{"vocab_size": 16384, "norm": "rmsnorm", "rope_base": 81100.0, "bias": "none", "optimizer": "muon_variant", "schedule": "wsd", "decay_shape": "linear", "batch_tokens": [16384, 32768, 49152], "seq_len": 1024, "train_tokens": 286200000}
Each number is 128 + 32 x the weight over its row's rms, rounded and kept within 0 to 255. Layers, rows and columns count from 0. Numbers have three digits each. The size before them is the row's rms in percent of the matrix's.

# layer 8 attention output, 384x384, rms 0.0804, rows 241-349, columns 128-255
100:149151143085083161118143065096115042177159158135105077099124108157084088148113149218157104123118113177223135103089121121114175127082101187141096147081122173115158111166137121166112113132181107103126125153181099100125104096106127157121192118188223131202105131071202157076067093119123099200179158168157093107026139102034177115080189140083123169136151150126129127120109116069132146208147
106:170125109095164185174149031091172065127192159132127082142077120160123151152066133163106159143104189110199187130078074098135100147113179117171192148124177174151094141094156106163132116193124148138121199181112153077109239084136154166142137086070197153082140121145128141195127127097171070186097144120139127143170164164100075151144117129142107081134193129144165201050072212147159168104154
105:123124110123134085082091078088164131101097090147143090122049205118187150176103160074147188209124118117105180169132161118153154093040173164025115099100156203150163123130123191155086142094150096150148118124126147140205123083163204106091144134070145159172140149132119169099130148115137151117109125119125133111090101117135162047007122087158160095093177122108147190150084218141129152089187
099:147133149096113104168074129085156101125166097110055106180080206156195114134132136068139097152184118146114113126145120149141146191136180093070078125139114110131113141148152211087154053129054126103112130132168145168150124137145157066115079143102156153110180136116096112136104122138189076144115178186127070051129107129088156125073149124171136131124158161121207121200107137108115105116061
098:115102120121136177099125135130098136171083108153110073128095158149105138075159162078102139152125069128140144119120182190100119133123121153122093025090157109183203175103219131118100118137158123175115153126118101125184100178139124183098077159142159094100104187138140109157074146149156195182162113097160162167113142082195166140110136137144117107093126090147184086089149078063138134153119
105:146138126142102106101135090108149084190107172065154130103206212195111116128158153062187102127119124139140117169153097123126148068122106125144136145111080105168176165146110114125135169110136131122122121209158147134140148124075117191088157150133105012103111125169155123140121159116159121132101102096144121104161135107132103127149161078134210056083157194164105207156119167057101059046067
099:110194064069117122177135131129139138113159068157161110121125145134142123066150134114147134154127161152178169131078148168115152141167121114124119181130165078130164151108138108121120140089146117142185153071144116106091131090141183137134140097092057106101077092142076138109114152162028113184118202102118095155145069197151140143148139085133159170142113099124089109124140133146109120108146
105:154156119056071141112238080123126100089164140080089138122110121150110092129119181168053125174142130034133124156074162148108130136182076053087146125095144123080139090076170128114094137145161150112148089070154099153244109154074121139087140154086101151101128078104128092173176190141122114138118124130031088105119158115153143143121108191122145188149104151107104102113164120201074139096147
101:152069121134119121121065118137080082144108151118153163128113147135068099143179165121172106132079193168114187130119038157132157194076108107164141165126141169171104114130118173148158122113084115137184117103146130116087103044095179150182169101148188161141150076132087155127129170066089087118124134096096160137107117060153134121110143061160153132081150117168200117087081155151181142142136
092:133165154096141080109183093122182101175119148143110181135184174118109128112163158148078099142168141195135180099134085060104155185109140146130133121087072133074159110150117183098112139178104166130121127163068103152151160111092179162129163101108150136135135120144168135166073063084102142168101121115102164106108132117148126098050151093056074105114179146091070040142087146062106094192171
095:089156157090122122141143173137174125120154096078137078142172140107108125060165116130135184127101091158090069152119105089127172130126139093170147201143103133090106163164150083137052156146156126138149107098065040083113136148114157177145170164148098119153097110100148165108161095195137148162157079122190192088110078119155075132124224096099145166099169175107130174183114126097004093082138
093:118170109122132093153123111090146182119120159136146085117114185099114146128131104128145117060189140123142218162153173134118119129169160165163113109122102067133127118167114105122152115133115160093099128126146166111139091110136105122082131109181105095086113075124122119114063098186131130184156149107159181105141075084109140128111105075174127124173092117122093119129134163186147093123133
097:156148148121211243105108180174138178151138094067140126067165088067113084135136046169055180155157192137141091068099151075180109124176114146107095120108115133142160126145136115143163103140156046155116126126129080090070088160126125178149141135171125117114176167135152095120102093110135200126083113102141127182123177142120125177197143140141130191146109156198160149206198114131129121206093
097:093112136122073152182124128133158147117168148067113091079126115062075194135083110086071126068129171089133091122160103101126177180100155192141143150089155090063064140145155127084093033157159164134117149155143112075114110124131106177105121184169132216164149068171130124146172223125088136159110119140130180142104110185115092116093114108118136136089118169144103083122098142071120096120132
097:128117153089145168171156099136091174116148078132134143107129114084162109097180165125152110148165104109078151107101139105072117143109205084131103234194140105154094134151107137160159116065098194166140103130131130073107173167094135124138084116126095131126157171144132125204120165135130194094105146117093150104096152125103105144119106107156113118110174128154122099034097148136186171081180
101:105139178141131066125097146196197141101104088120202119207162149126136104108120138172166072087077189149138099131129121062139118103045058172102190103070152097116100104115132188142172120066091140058156091146155136120116134069148091166126128070098097137130137109139198139128156071123061112104135217103170129095100105118118134129103159135182130116159128130193091098069137175150164122101163
102:130118086156065085105201142173106174171119106185125134166135130101136153109130117088131168123151081106115145156130095159187177047125185120128125194127144101124071205156233071140077157157157125070146125110027122149095124164166136169126066126141108129157061084092101157143120168157169119156141100101145194118107123189101131050175146189092170089055127131108054110124173126157120189085161
097:133131066113108151059155115142105127175100144139062072131166159109155126171110115142104169140116162120157072126170146115184117167198064162109159078112179133101144108128118241124110116151165096113147138137108146177087142092140093077116098160118103053188020134174171129111135120109142126165077144149119105116113157203120078094132074143075066133187131141123133117125151130149066116096190
103:174075103119112064130079132141168165144137129074103163090131156121118181149160105081139074148138101161227114129160115182101063162181132218131161140106063096119124157182153152143150144088138089165205139064135101071120117150153122156065086112160192119094092091116164180130154116046075102191145105136141121146181188121160165168088120147144089087121171107208143111129164101065143117050024
105:130094069119165093140128123087111116075111160142205116038124161192108101165112133149142158141144130077120115124059163137125100081130093136121102134163150134104150132137215146097065178073156208161128062119139136105211145137144123172127088124174152152073113082164131119187201189192206121163233145210209191112140121115039117131177104109137139169119145115098120104084143162150114100079109
098:211066124051210091059162150089122131140151112065169101108072150138104153067096145173183148075102140157162184158070161120104148152081125151159184151135105187179133120183171141141172154147129078166124102102112118114102106173111135116170131175044155134111114135138167158188099123137156102160089109141165064111143110124142120088112153087100072139166147102129085132148080174057169127134119
097:097096175189130155115122114113125142087135131172098079125148108095092105172106151129024205134125084072175140119140141158198146148077145181147195147154083098154103111103148177136156161157173114194103105212082119157163154095159130176113122164217126128125107132148083170142103117149095188087110085106076138138142124216176183188172168189172130218192130157091137146176132102133132149114118
112:143150130149125089148138094143145136069117150195129117176150093170090191166127076111190119145153107123069198188141149164168142095157141125168091137153150113152151111114130079123150115108109178170146095142129130111033145183179154086181191151060178141090167064085096133144117105142136110121212131094095086159120137139138128146164085166089186110138180090085154124150153079212096130140151
097:127047082180135135194073151152169118165119132119167099152143082129081149176150149109147120112129087162148140074117106034088066142152133105193054125167139152142172120150151157098104149092095132138121129117165079131154075117101147155119146111143110135130068113185058059111144121098127188139062108077153100102133079133100094149073162114103108115107103087055084117168111138154122123137179
103:177128121145152136108122053109185157154145188116168201138129192130133187144099096051100202147195109164120059041105172109092101111067171048125138144084092144078108111127105181136160130124095105099103169154106143121133093064126109099126149107104130093117163176187109141126140142193172150093148139034130114152123000133062096065068130029185121139121161226154077145083130109131149071119152
105:145147170059080220069129112094161129074147081081125152142078139095141133073157070132183107140100114117120115207148174123125154072123100120107141151057148175166157141151111132066112109113181077125112154066176126106112137133099097189178119111097174130116166142139138108174132074111115108149158171149145098061000173160133116161089147044099187054110087193130114134108108094122157208147107
097:097114188113134146125152118160142120108164101131115125104110137164125150101066127075069155165130122148104102116172160141215153136155133064150149201119172110125065167178143089114074110115162104161084127115130089138123152101137088172136125164180087154129099131164061133102146161131204122118110070137116126124092108109112088114109136121106147151089215141110140090112097146154175139163130
108:153085064140164119102155127134141142085082098120112210152139183118129150184097161059150100149162130125147084052237127109087098127156096126086105143115140125139173147070132114123095078142150127150153104179084117108119105167120213064081114068108091065175096116102102132156152158101025178098151188100115172111131130138122097088154117141123116136069109138093132157112116086121137175116150
098:121156151094130129111099131128112106099122061109150157097124082134170113145100144158073099125226188145049163145167117103137113138187153121170124194117150106122108129153170085155146103028101119159166152188178146080173124065163144148119150178153042153127115050116113122065168197142093120138140166077097147078095170132123178076140139106138076181122164100247129110152059068108172151142142
103:056106184128161143174141141148159098100185152103126128118154087098088144098088105129091148140153124138056107125135149057140061118142145121172111108112110143123187159114111118065092176173110141125115142149134150150128133166131200174088161079120057138125087176130198096145105117103159086137110144082160053073091155157117141105138147104160141068170108108151119113076145162123092150090114
095:121149131128141168123107124187126047152185184153129052106150110150154134118161209127106107116158145153203159144095137144124110104093058124123139072197150167140089166158142119176071166080126172127246131120072086158050150112092069135077182121132174186090108113135071099151169137120160132029091081118175119179147107161131153156129163137071092097168174174133147123118153117135089138177088
111:132163176129146136102122135140039153142104142154164081046199134093103098197125119151107134141154090053099147164061155111116147120076170125203127100172145126113109171142142110148121083167140155113115074155116115146111148110173174172107141134152098160125138174127124144103128172101152134135119145086106057113224160181075096132129080169147152158158104168159145141224163192183131144112152
097:096086134096104119084054082108200112099148116199125144205110165133097188202167161055075113114131131124136114131130138143059136093098082159143171175136108114089154129118117108170140094150109181203140159125070189175162151135107159101139123106108149145118081051145133075130128096160095122089129124147119146148189156156150118135230087175122129121182153103175157173138142118138115097116151
097:146151138156116177112101170195195122138100185060089120086086078117079130089040161101084065112163154124094136117143083102093098161183163118107153096132106140181142158107095198164121072172136107114059176157162132154151078152080107180090132131081155118143114137142109109189059179152109066122150124146056189139158136130159109146119089109102121105093094127128109125199169103193227120090132
103:191147228179152098102129155123144167118054106102176122132122131175123146169110121171069094142134150078149094125156097105080116140090130080103132141098096111134155103144114157081126115046078049089120110118127170206168118139195099108093124119133156082139103167153160139051121206089174143132133089105127134110100188172126080139096120156131155160087156149092140111112125183205120102175117
090:135129085077177119076171176168127155121109135110188128072194086139134122076175098199150156108069146100124149085112121126126148118173129138141089114055143120084098110109069106160181125107117154169181114103145167171133135014126124202093116091098068175059169186082153145162123109166117129109124196030110149162089176089140116154137112102110088161217090097091163122099107153112084070118139
103:070138133137132122114197132126146096133116113098126157135161156159150094199088097176093155174159128113160128125160111169174134128129079123118117130072181172163168115071115185111076162126154116165176109083126105129087156084185088131170142112155150135134229081123124162102125132098149116155076130161148067112166160117077156146173091110060081081116091140073172081115082129075082170178100
098:134143138109178133129197098116154144126151159146133024097135176143106132159099116137102030164137132129126141057149051106114115118172151126157102133194137137119154146158097114133093135098101123157074146130151086113113129161104111111191135172121067137123201166144152095134126229123110183152165173128137053066153089090071104119097098175152103084166109131121118061191167123164134180133123
100:115106158138186124088191140141102128171115175113136071161090058091186191131140087150130139122141136058169170221067162175148165131083140145213182151165103145123105097150137182147101155168127165132135085135159186154158136097162122171150112136103100180123099141117156155122132154080147208161113104015071174166149117122025148141119142133108108105100156144204158152098146132109102150139102
105:052185119213150099149080089094094135107195148139133058163079123113139034103132124130153112094139124139058148112086111098082160152099117099143114164135134109179115058098105144082115186163169099089140145150150135140157112143110141149098123159148097146152152141074145141019107098152090131046146212142167149141146080161140177082080133143126063143113084088118122166073108135100189062069130
103:162124156117167124096178128112163125054139143157159136147124113192144143132139084113168099147102221167133113150101083153065134117105132071095138089177161110147121094111131130049128098128067190129078086142164185086186082180189120088147097165107142184116131180140161130106098213137120113156150114133138105126081103068142158105099140133213121094121185112118110148082123151111121188110143
101:108090118118113070161160198153144126169177128148153108144099083092117115149202096124086114065057087135131136149077110150131097175094163157167153132083094115177162129110186069153179131128131139151128070127137071096048088131162118121089169123135117109166112104124088122091118140178153082094123103146183119163147069142174136092113158195093160123147101106133077129159083110184098092133138
099:128116139102076155103132114181099126096129162215186108111169147103097100061132135168086110132166150128183078121179136065090204141148110066138141148188123045081079067091171136110178148151098119117105126127112086144102135156100191112177103112165157126131084159172141145117151134124109069119140107117093148106173176147101143153130117093179115128107168086136095082129178126145138169125188
100:103147084141091166100139160143128145144142106154142109084104096072123137172156152144075114094145189162120131121079089133120115130153135143170158132144086100051087109104147142063172073099129120093106104105039161087180061122137095131155180196128144142114187095093150114148151078125072162104134148123150121117140149157101153183060147143188085161168099135135091123114092092177165095131222
100:163147158093115090145183110097104131116113099149170117150103115140131139125133126197108209096124144078124108117071200130140073182163122161090167130082091121113120206137234125087057160122142081111030125072072102144172124131152148180079102107159133085197158082176164102136162075145124134188130121088173099150132169133131115168151072097142182138094162147159093161087123058121079068151091
097:167130141128137121097152143125140142173130152111228210149048172211112161164109138118120149107144158171188135130124079127150021150227113058102182164140163174138064125156167093170153150123146065139217140164190102109191130109093174103124139137159076172130085163170115136138245129082072131138118097137143107137116138101141112147109144134121121150145155138129176132213104130161142085098127
098:082132121171170078069200165121197115157153212195139102142126160110128078124126093131078165165114099127101132137169150179153121139138154162147190126115177173150131158136147151114159117166163162123115153122117148079105097093081084036193149177150104118147160176075126170105101106096184128192116177129103119157148042115086130151210159129143135162114130158061188150074123186009154154131139
097:107113038078138138163122098166149074159080111125157146098172158132152207133181136078160166134231078183148139096066154142137150082060130153102106147089130135094109128084120064145160053142131151140082117106108126166150132100163100127174064138171096151138181103148174135190143146148165112186115118088176063104095164118139149116006086112193132069131080088124135159142146073151138019114135
104:171132167104131150092136103146123127103110112063130140152097117107167157132088131142144138088164095106133187126096155172127034183114046129106177154117081117150155187074170184149156129103115135122136077194155219159100110210131110147052165184106126075187175120147125123095141188048144131082135138144109088130104144130100141122142103144191135102057157156153069110118117207114102142100136
098:137135209130121103107120138181098116180103112141144121205101174142152129067175123203225108159081161188101172093171140093085167098156101144124138145161200141096101078144073110106119214111132125175108160108140198141168151096139119191146169180143158135141193113175131114176085148127116139158126044109128129087128107161097211121143151119120092100149101126087154136145135101064123107128097
101:077096085137120176175187160099138126176141067137118120112116138134143093103112149114123125106122108114180121180087145147092106143164126104157037139093164139147130217117059091095041118162103162135134140134143171133110091130159148141153146082130139130164136131139211137079104095121090105140108161189137140135145120120151044163226160133109159094099142128145116128135163152094109119067092
101:130184087061149123133024145170039118164091153111157202090154097073131116112082167154088229130148136147184102111103117191121118123154127133128173158110162157139120083072182123116176068139142082103163089115084092111171071144108130142181099085070106180121097116148173141124140117149099118115132113054142140139172203083189157237124153164159172166122133128086119184103063117069177129100107
104:207115046150156083135156138055191092168110195103142147116157079182156113103034101151145218110054121076128170046195093140183136131127105130132093146119133078124168139125129065138105116152182083102135152152064136119117138072112200127089098113018135133175154116119197136134168122091143152127096136078054181133167139185148098125066120140072158105035173113171139163234138158130121118093102
100:113170115155103139194070135140066125100137160137158103183128137158052107150134137151059127187130130119153141141094101132140127150065159168137134087123124124131106121104122130149137093062090147106086114111212124126159124129121082167136148127252097110131118156192133146075129124141124174130173130070096140119121133108139119087121057118108122051116094101103185185075138182148131138115100
098:112207142136148134092093157119130145146148102149093166150109092130167083087060119156062167124111037133066167132115115140139124215132112137152123127087126133119165063099146183111083176146058106083161115121169135102142063148206124164145038117196149134156134165158105031162091162140111190139148174070141141095149126122112133139127090156112085139090065066120100133103149081195134146070104
100:185160097175148191130113177088142181088126099124097140163161106077142164119039087135140094091054161101137108132149108079107122087153114175100132180132098095121166162114176179105165108117136203142136092120102133055131091155104105105116138167094184166150167074108115108164115124143051147093099147099160136120101094125181126158078044112131135115193126149145133100099202126184103103119149
103:098105076125092155129139142157121141068150086199107101108141144097143150134145150093054104138102135127148155128121121166081113123121041175107140078136143210158166161136162127128131124053167139107126138174122068174141127140078109125066135098134171134143094092112176138197166122165098149207221140101115108133088097213136096128114116168176096157107167143063088159115168108170143191128123
098:129098116113144145073115104090092083125109136144165140087114147195055138171021146109211127128129172135120134129099163111101129140082119105167094142169124214094165221109072147152117118089141119153158149139079188106115116105133111115121117115119113173123083128146196166049154130146021070161184177120165130045108063132152138154182140120166116083174108125100092117159126137108115138129199
102:101121136125123169158137114155109141100137138132128138142098120083182120103141110154164109154173147142128123115202159200076079198135095101162079125125073149081080130066106146150099139129130137053135143073144144115130116097131101078123137073134182192117173092144102100096126094164098128085129108145208136103178202159131097129108118177085151114104170110177166081136134117115151111108087
103:155151141038151104102135158098139132087130148137111052061110113101065108120103160151090192170159168164119116133147168096141118119135161095156048078108162180100116119158081155116146143115076205136165134126198129166148121152163174090131156090119167142105087112091127163163105165169178077081157133134184190127121150102099086108125114195127138139155110117148147128089134142161178164149081
094:164102170118102126099161119186107139112131196145131151087123094158143142144163114130104175147109209112128121147109096194155160105114124128138161175158152107151150082187158084146105178102135121121089140089079139109118138147089073128138157195097062077128099167181134098036077108192121184180112100095132094101073139140116152126127162201151121085161213190150096119136097107138154137119154
096:128140133132155138127113192117127160118168169128107158050118095123108097093121157142157143147190116133083203120132187124098127119136079118096137168105154118096144180113148119119104134104111143146150111135100098063140148146146111183125091112134071132080115136105152101111109100125177148084106146112186154111125153099129072204172149139114131113075108112121074149134213128105200122132137
095:088114116097123105142190109155141153099158141129112089128097097127135125119100178221098127025150181157094120125162164094183106105100134101190147157085093094092128132182159108177101167111102138130129087127191188109087161159140089133076106090142086094105117105168178122147180181119162150131123125092150125110113061092094099101143129076210077141131155153132078150090088111141156183115038
096:129137177127070092110153094171114082076149080106130161151178139043113133135189101140180142172104078174156152135191101117130150109105098112168159123107143112139078166125073101177076142134197154093162095202089147140126181158027145157100116095179127113031140133097153143123095096147128135141085053118127141112105101144136168136053142067095149140142116148110168130135158146095112113101165
101:180074113147139165081187133165155130104105109154117119138169120115079106104122131069157141147098094166144144109045136152130103137111063116103130149112141120101112138127098060150150125193119110110124105182121122181148107150122152169120107148121156163115224144156207138101168149147077171109084161061129144081100097152165205140094120114150093153155121089179104137196083134110166074038179
092:072140150128134116175095136175132099089114116144116106095121175135216162096116133118146056124108219146155120096124105083092116112092101208089112161068178075084161122118137135118138168054141112182161139112114093149133144113154126135127144109189105167136138089048087129084115178127105116127120130148175149183042195196205113126115155123140122123174139146115100157093082121151143052137126
105:083134110155185131074146095180121147154076140090101124158178104148169080211022115119079172129145140116139156126132066099150194077060184148162088138139110121105146112163149227144123054132157131138166125096121076147187152175173189134176110083126154152097109111151105165097189101169100081151137115080120165094061140091103112123091097109096107156107089080137074107171121164127162105129087
100:125058084125113151148075169215148110092132127135105135159120099102084152111123080159101203109150184160179234113119148136155117182094134156157111131122102170153096144082038105122051141144116124108160029096083182141082116110139075097158157050110167144138143119130148138130090147128098110084111105118139172145212151095130118120105153159098136085133158178118139163153081152147094092154193
093:106069089113132151161061156134073156125186132052155149124129082085186130171167069064127162147149111081124103115150142128164171150106118196118104117115148138133104111134103142123087122078141124097130123000087105173131119116123084142140140159149100075157163147113163144099144122126199158104117101116064138050158208195096099170078150134144134071159148142178166156092124132099114073090099
102:073091094125154177156208225090122057150101077129153114123000078057141141091160111102110101170126132188165124144097104106138164139080139133081170149126116083098157163128159128129200084122093150152114118175072107127163118158104122103122105123133054178201167154118093166190178125160137171163224175164182167131127072179096115104154114131165171164089118120107125155115134154140080110106103
098:145153110171123125084150142056146130147170126072129026124152125134095080116105093095067137151146155115118102116114127076102182119167094147170175238109102147127126099138138152075120181085197127104132095130146074105159122088136124128144169226153145115121092068091082080118123178078096164125089111156133169132102136105114125028088130113079071114093123057155104187108126111110141139141095
105:085131056068143095114096166117159065144102135112185091184136062145114112121072073098104028111120149167123097067120161066180115183166135066188124142156052133098105123099132111203147124079101071155174141104099155122104108105177174156143190139115129082167103135182137171080113173172110155129102141120152060069081120113117125128131092060127115069125070139077106166148087139096149079123162
099:106047061198162097079085130141146120131117141051133117128109081090109129118130134111152150161151154177145088188156119111174134121124051151142153075080137150149087132180137188091148078111149138113107208121105096086098130097147104182070174070150096090088062054140041122119134142126078131113121135098095123116119101140113145145132109107111204099141171135139082120141069142137078189078121
098:147117101165119107146143101163166170056139127144195093171062094089138094062137119146149061112119040138109154162122115070152084113087206137153126148174105137179137115126150065135109173094090114111150068167195111173124148209137140143086090097048139124096136153064135143073050116106118131131121146120108177112113148133130124131083206169107111126121167093146133070069095181124139107176115
092:117174159142136142103089135166095127102132101130106122143137166118144138130163165180129134126138123149121163142072144124157101188159127098109185128141134184162083149034056162111147152095149125082109137158152142119143084108123148092122131120103055136131154121057140138146140074143059145164200176162163084099102164126106089078116071144183148064119132178154092112120111098145130169182120
091:094119108155109138202104096119157104126161149119108143088114153125112070164116089095142115109118189175110061147183114055112098143126136147159165072087155079110126131075106029090092157138142174128132097151080086095075093119109174133142148139095089142140129156169145049109120108136075105085144172161074137168129195170142141195175192149089156178102097149185103144097230120148130139169126
103:157120182201156132138123138105096112117128129160105181128137136124095179092118097172140145071097111117109150081149095140119135171136081108068180117096145073146108124164147109116118133226147096159103134068037162112098062143120026053137146155123151108147112108128138116134115091102070140123153115083068133172174098146222142131112114016194116157135154092097097211095097105196122172160131
096:126136163138121061161143073089183179115097136110153214186112133040083134184163121152110079111100090121095100184151160125095133210154118192191142171052141069080131124100177166098134030072112119178108137104180136118107190115160119071181171117158080158188095084117124091118138138146117115165121150159102134077101175187083080147085130183108110117143183137128137073137095177199127104195155
100:151178111156106106116083142151108144147148082164200159135146147184128076076123120082056048155170184122126121187163130089236133130198133085129140163129165143111086070145124139075137131173111088064112018116144088140094115120167183069112138114087153177205161183147182125071121077136131128110092109059102094079081068114100175142209116123130116138133170196043168152167119086108149154116109
107:102154104120126094149124082141151146155186114133134201078112128147070132111083173173102175152097096042141232079125219198115124088134162094132135201134119143041093085191116085095098106117173098113156067112109156095178132077125098102095118112082175167113089170124172142115138124176160155147118139058140159168116081105106074166067077110135118144063172081084085117120093096225127136133192
101:168206155060156064116179142190137146073114067124057121070155156128152121170121093098119128143061238137128100067148088087061111089117132162080109134111116107117143112157118112050147152082132128118148131120124177149102055115155128079093093123166097102155130184200139079187129162156104144139124158095187125124175097128143086075171085120145114190137103109114115111097144189177123062159073
101:126137045091113093124128132097128138140091027107120108101138108125138115105105112139127174143161088099138116098155184154171160083132143110119077133101135137147146121100101088170122194150197083104158102069101103120139085057169131097124137132145107140173105090140198184173067130163191165162175073169219123069139095107080135092113125163174157129144122117164053143154126078045122189113164
100:127086081181175137126135107157133223131126194101198122088151117115125152189022144106094160122137137133110093048092152114117152132125102160202208163120120134159142085129090111132121141163171118094108154177154087134159143158143160048099121117126107110154057135162126129125182142101135061123145109170121145154133040145136090089102085149083026140063166124121218129073078060106132197093084
098:171151179167178116094162112097121173136178121142175190131133162131075142108082073125113144143089163084215177125115092194177141181118149115184158127191131195182130131103084125103100171154112165139145086132138131042154096079138166142098055134123134161149116178131140104137198125121106061115156139178093177154165174117107120123157099152108184102183122189205162146124082152118065097084154
101:106123096131187090114157125117152129094197012088086097136139107188154142016127111106148073222037137127171168148097233137141082213183060135143149111155153183067129081104150164066114129081106108174183126129070111186084158141134174105093191156109111155080141094113095125092120075112140136161139163173113090186142177155152113141141124102099104181152125135082156131085122107132140059075074
099:063105187067121127150112120191080132141205091167140116121153104123109124133157140091066147166125165126159138099131153156118159097151183133104158128101160118140114123078151120144136107117174128159091133105089140098160108131113163211124145182135163075139129148107178151128058148100159177176118093138116176113091206123089157145143130064157149117176137155131126127072222177121178177157052
106:034104101117169108141131129132160110159133170131171134172177102161149105097107078044170073103153102078077091185139149117060119163074078123097118114139071128125171116076120148150158128147130101105090138065146085161155105133122133160118138204145095140063088112050105118139069110137141183097067078123142169080133098170166180151116180192093111089115165152122168126167090093086090067182098
097:119135171188163107091125123139117112147072133120175113108195124108153144160094096120118176176126155098168161156125105131120145141125161115130098101099164154120146155120105183091169086125115099138154120103068115149160105109136078147085135090157105122070100073134109120152118095115092162121127122068143106110154136121058094154117139136155128132153157157159101117094144121102130078148109
099:054116180111086111147068112206175127109143134124133156101076181193095154138099150074118119109114092093137106135184128204081096158141179210112087146106157174146140116065097124128084101127108125144126099083090191158138062184145095110138087156148102219085124192204101130091135199177110119164119167165159108103146092145140116158128166133187135149109138160090161148134114148048141121087085
100:097120136129223122077108176115091101172120133083139106088136093181104064051112162137136173108096138175098153108100109133096129103159104069147098103119140135099168151169110125098149135078061122097125201187108164126071103151106134130083146192141096133086105090145139128171185146135211180115179105065158138107129121103172112126118204111116088124079160132143132122097057120168110177058111
100:164110123100145126176156084100109133109152103128185092217139078082143159144102135154154126121097111124116114136050140156124118120226200098195108100191159126049054110118142127171150064137187124122093094112128156111104216182098155117113135184084112184162185118109144169106212194090130143087118207083149065139090134162124144134105119111166153114099111146093125136175081170122163194125090
106:119163115137112088221117121128150173138170146075100080143114148100106151123071128099072145159097103119218103132166155123111111140164159115176104152083140111153184101179095181155119113134144111161122117106123092107130073097180118061145114162206101146122040140140094052108091089166165148082113087081135048134093098072126149149091170159112145122087132109106150204180151138119105133139150
101:079113110137146197138124095107109167132127173128102147100151175204064131156134184175177134114157196081129083069166177180161187070123102097124091097088110063112064081118202090037150079189156185134178179158173085084217116108179173158124075136112145172081141134144114135116115203103137098153093073111127180097138133114099144156167195081167198172092069080119106116126178126140136143075144
092:140112108113173171110147103090132101121158171152154115116141068079162170081081080140085119103146127126100131173146186129131145040096132171111120158136156129170177116128144139171116178125173134092122136168131100103152092132070156105128127149140147125184161068095102125190158177115109190099103095110138111075085137108056121114144148224157179117091145205124187116151082069132173127143162
100:099131183156177106116141147090179064128103132106074128088127099068082152106151160077157128164149180094084192120092131139097122137163135119115127190065134109122094198129116066148177131145139168146081174144092144091084141088109149144111120124096129137104123168136168131160143163147094130118113119099166166182126129151110102102145125108158106174122171173120068084162145127163165155131103
106:157134128140118079135154185112091110170153084147165104148224192153066155050075119150152119164121164078155111101042115126094179152145084068200140148163066099132124095134058164096139155118133123062156116092086158133147171117141114104130099126168097123152127132158059102056146104117150226228168090166186184075128152165111061076131156183128160113119122128138122133162130102136095100129098
098:098131101128153159041103138176074171137141129121113164030180119124108110190115150159133155123107123133090100152124084125123147064139144068137112184156176137171169128118089030159120136075164144130157094182167155121157188162115082131122076124140152130166124122083133143097079132130147115116105143135159148184126130113125118123181153212093198145121117173091143104047122135109177097129138
099:060097159087067136135135119133152114057165133138113146120133106141136117153128142125038168120189212112122092098036138152165161093088126116096119126143150135087138101067184097128103100178163117117168125127138140121166136180112183119178151127163122125153175110118173154158115150088172124116137120132165095157162151116133179144185119168169108131147088158144161108131108166060168193165080
104:179182171123142139079164101193175111155110079127178158204154085157167148072097091103064095085146146172114148188055093104178043136159138120187150095091148193157103152125098118118158123170103177182157158144177166162117178165099105081118133164156124169092125133117104111085144126176159042114136151152112076184124155181146117122088130066176125130093155107139067121132084144173174116146149
098:103163075182187132133122174149192062153143149118129071142116163162140121102090154129152138134107172107114116164094128156146106118111071137151128108140145099163198139072136157189142158145113142087219174135110118144149195113160117148104100069061129201117076141118148091095105075045139130083070170095158079186137079137182150156138115172127133082074203118135089096103143077155101167133107
098:090113115134115096147086087083102177112136068137067110147125126141145151126143197061154146154128122141182127126145093236114129086115163121180153172155115128122102129151126137119171105079105165148123150218130121120135139093229161077069129140091174155103148112109126165110170155103185143108161128167133098148138144129135157131053166134197175132108130156162114074153157148082141194153103
099:123144115118133120136140183154113128096166153097166125133033112139122186126166167114081140118198134085084165156159153079106114164103132112131129140086118098208131166118099167152136198119119113120126113081166144140145164143111159167197114060088077039098110219188186124160096139115140151171098096065086112138140140113169139132102106115138092078120107091126062194113138091135149108067140
103:188200177081187126081120077116165117112197105121081137115143142189130168185139096134096065095166200116186165173106092082142135129043125190056193158124114184177160165143111171134072150183140121158084126131155152129124160126159117114109164137157111086108097131164135164142147161085093101141163088154087153145162152141090136082164154154151120118126171069127092170112094101056107140116124
104:082105117096062096089112123144135131075087146115112104131142083161141046162080128094128162119080162140124101200118113111191122122131000152064091116097126148134126092119128091100125131146123110122168183064156106088102128068159113141154141108204127077100116112120119079076138181134143078194121085145124143093065090127134126148138140101139124163186161118138129150186168141184066119080088
105:092138118130128153078138133165099128113144141189040146195181199134169109186124075094142122115097133177094157162141074125105168101097122117140135150150157061158147080107089108059136139191046160112110107199141127180100074129149111035198112162180118159106146137162135176135142176142083103146116079097073081095145070171074086174139139114115128149168226087109147145176144118141060183064068
096:127132093079168129078183175130133115121148115119089129120110183101135127146139080087117137097152176153087117081127178112148142160150186171077149106143096127132095142097177156061145074122106096166172134096131181122164123214150122123159139060165081082166148136094080158134129115097144100125055159132146058111167137123111132105072158138153145105152115190159172140103096153041121089178071
097:095056089125183182124178135171170115135189128147132113166129102167150141075066106161161137115177161161149164070133125162128093176100112099155113085119246163180137147117124074158124154113064135165123140177157096128107178128160076125135072143160103155114185140118116127102141129095189138156072130131169085162132132140080101154184135071110102085159153145139156057108098054100152098144128
099:145148177160117225120146128148126127139098122089058127142130106145124128182174106173122069152112055124075129138195110153123071174105149162158149124131116092132146216123123119131136092148049130125127145133094200135079143104129147178073100147148090110088137140100102106129139124149193089139089157112107149079149150125126087174139081078091169135177112148168161086113154151127091071103143
103:144177184125092126104084169118224134097150150130152152181151121122086109121060128088074132145148143174123117042139178134145163125153119158179135117146123161126192185051136074074146042068122028126156113129169116085109088149067160198103111138151139123077129107115120142151138120137120148124175166132154156084119089142183101130152149172060097113134095153163156120184104120101190143172066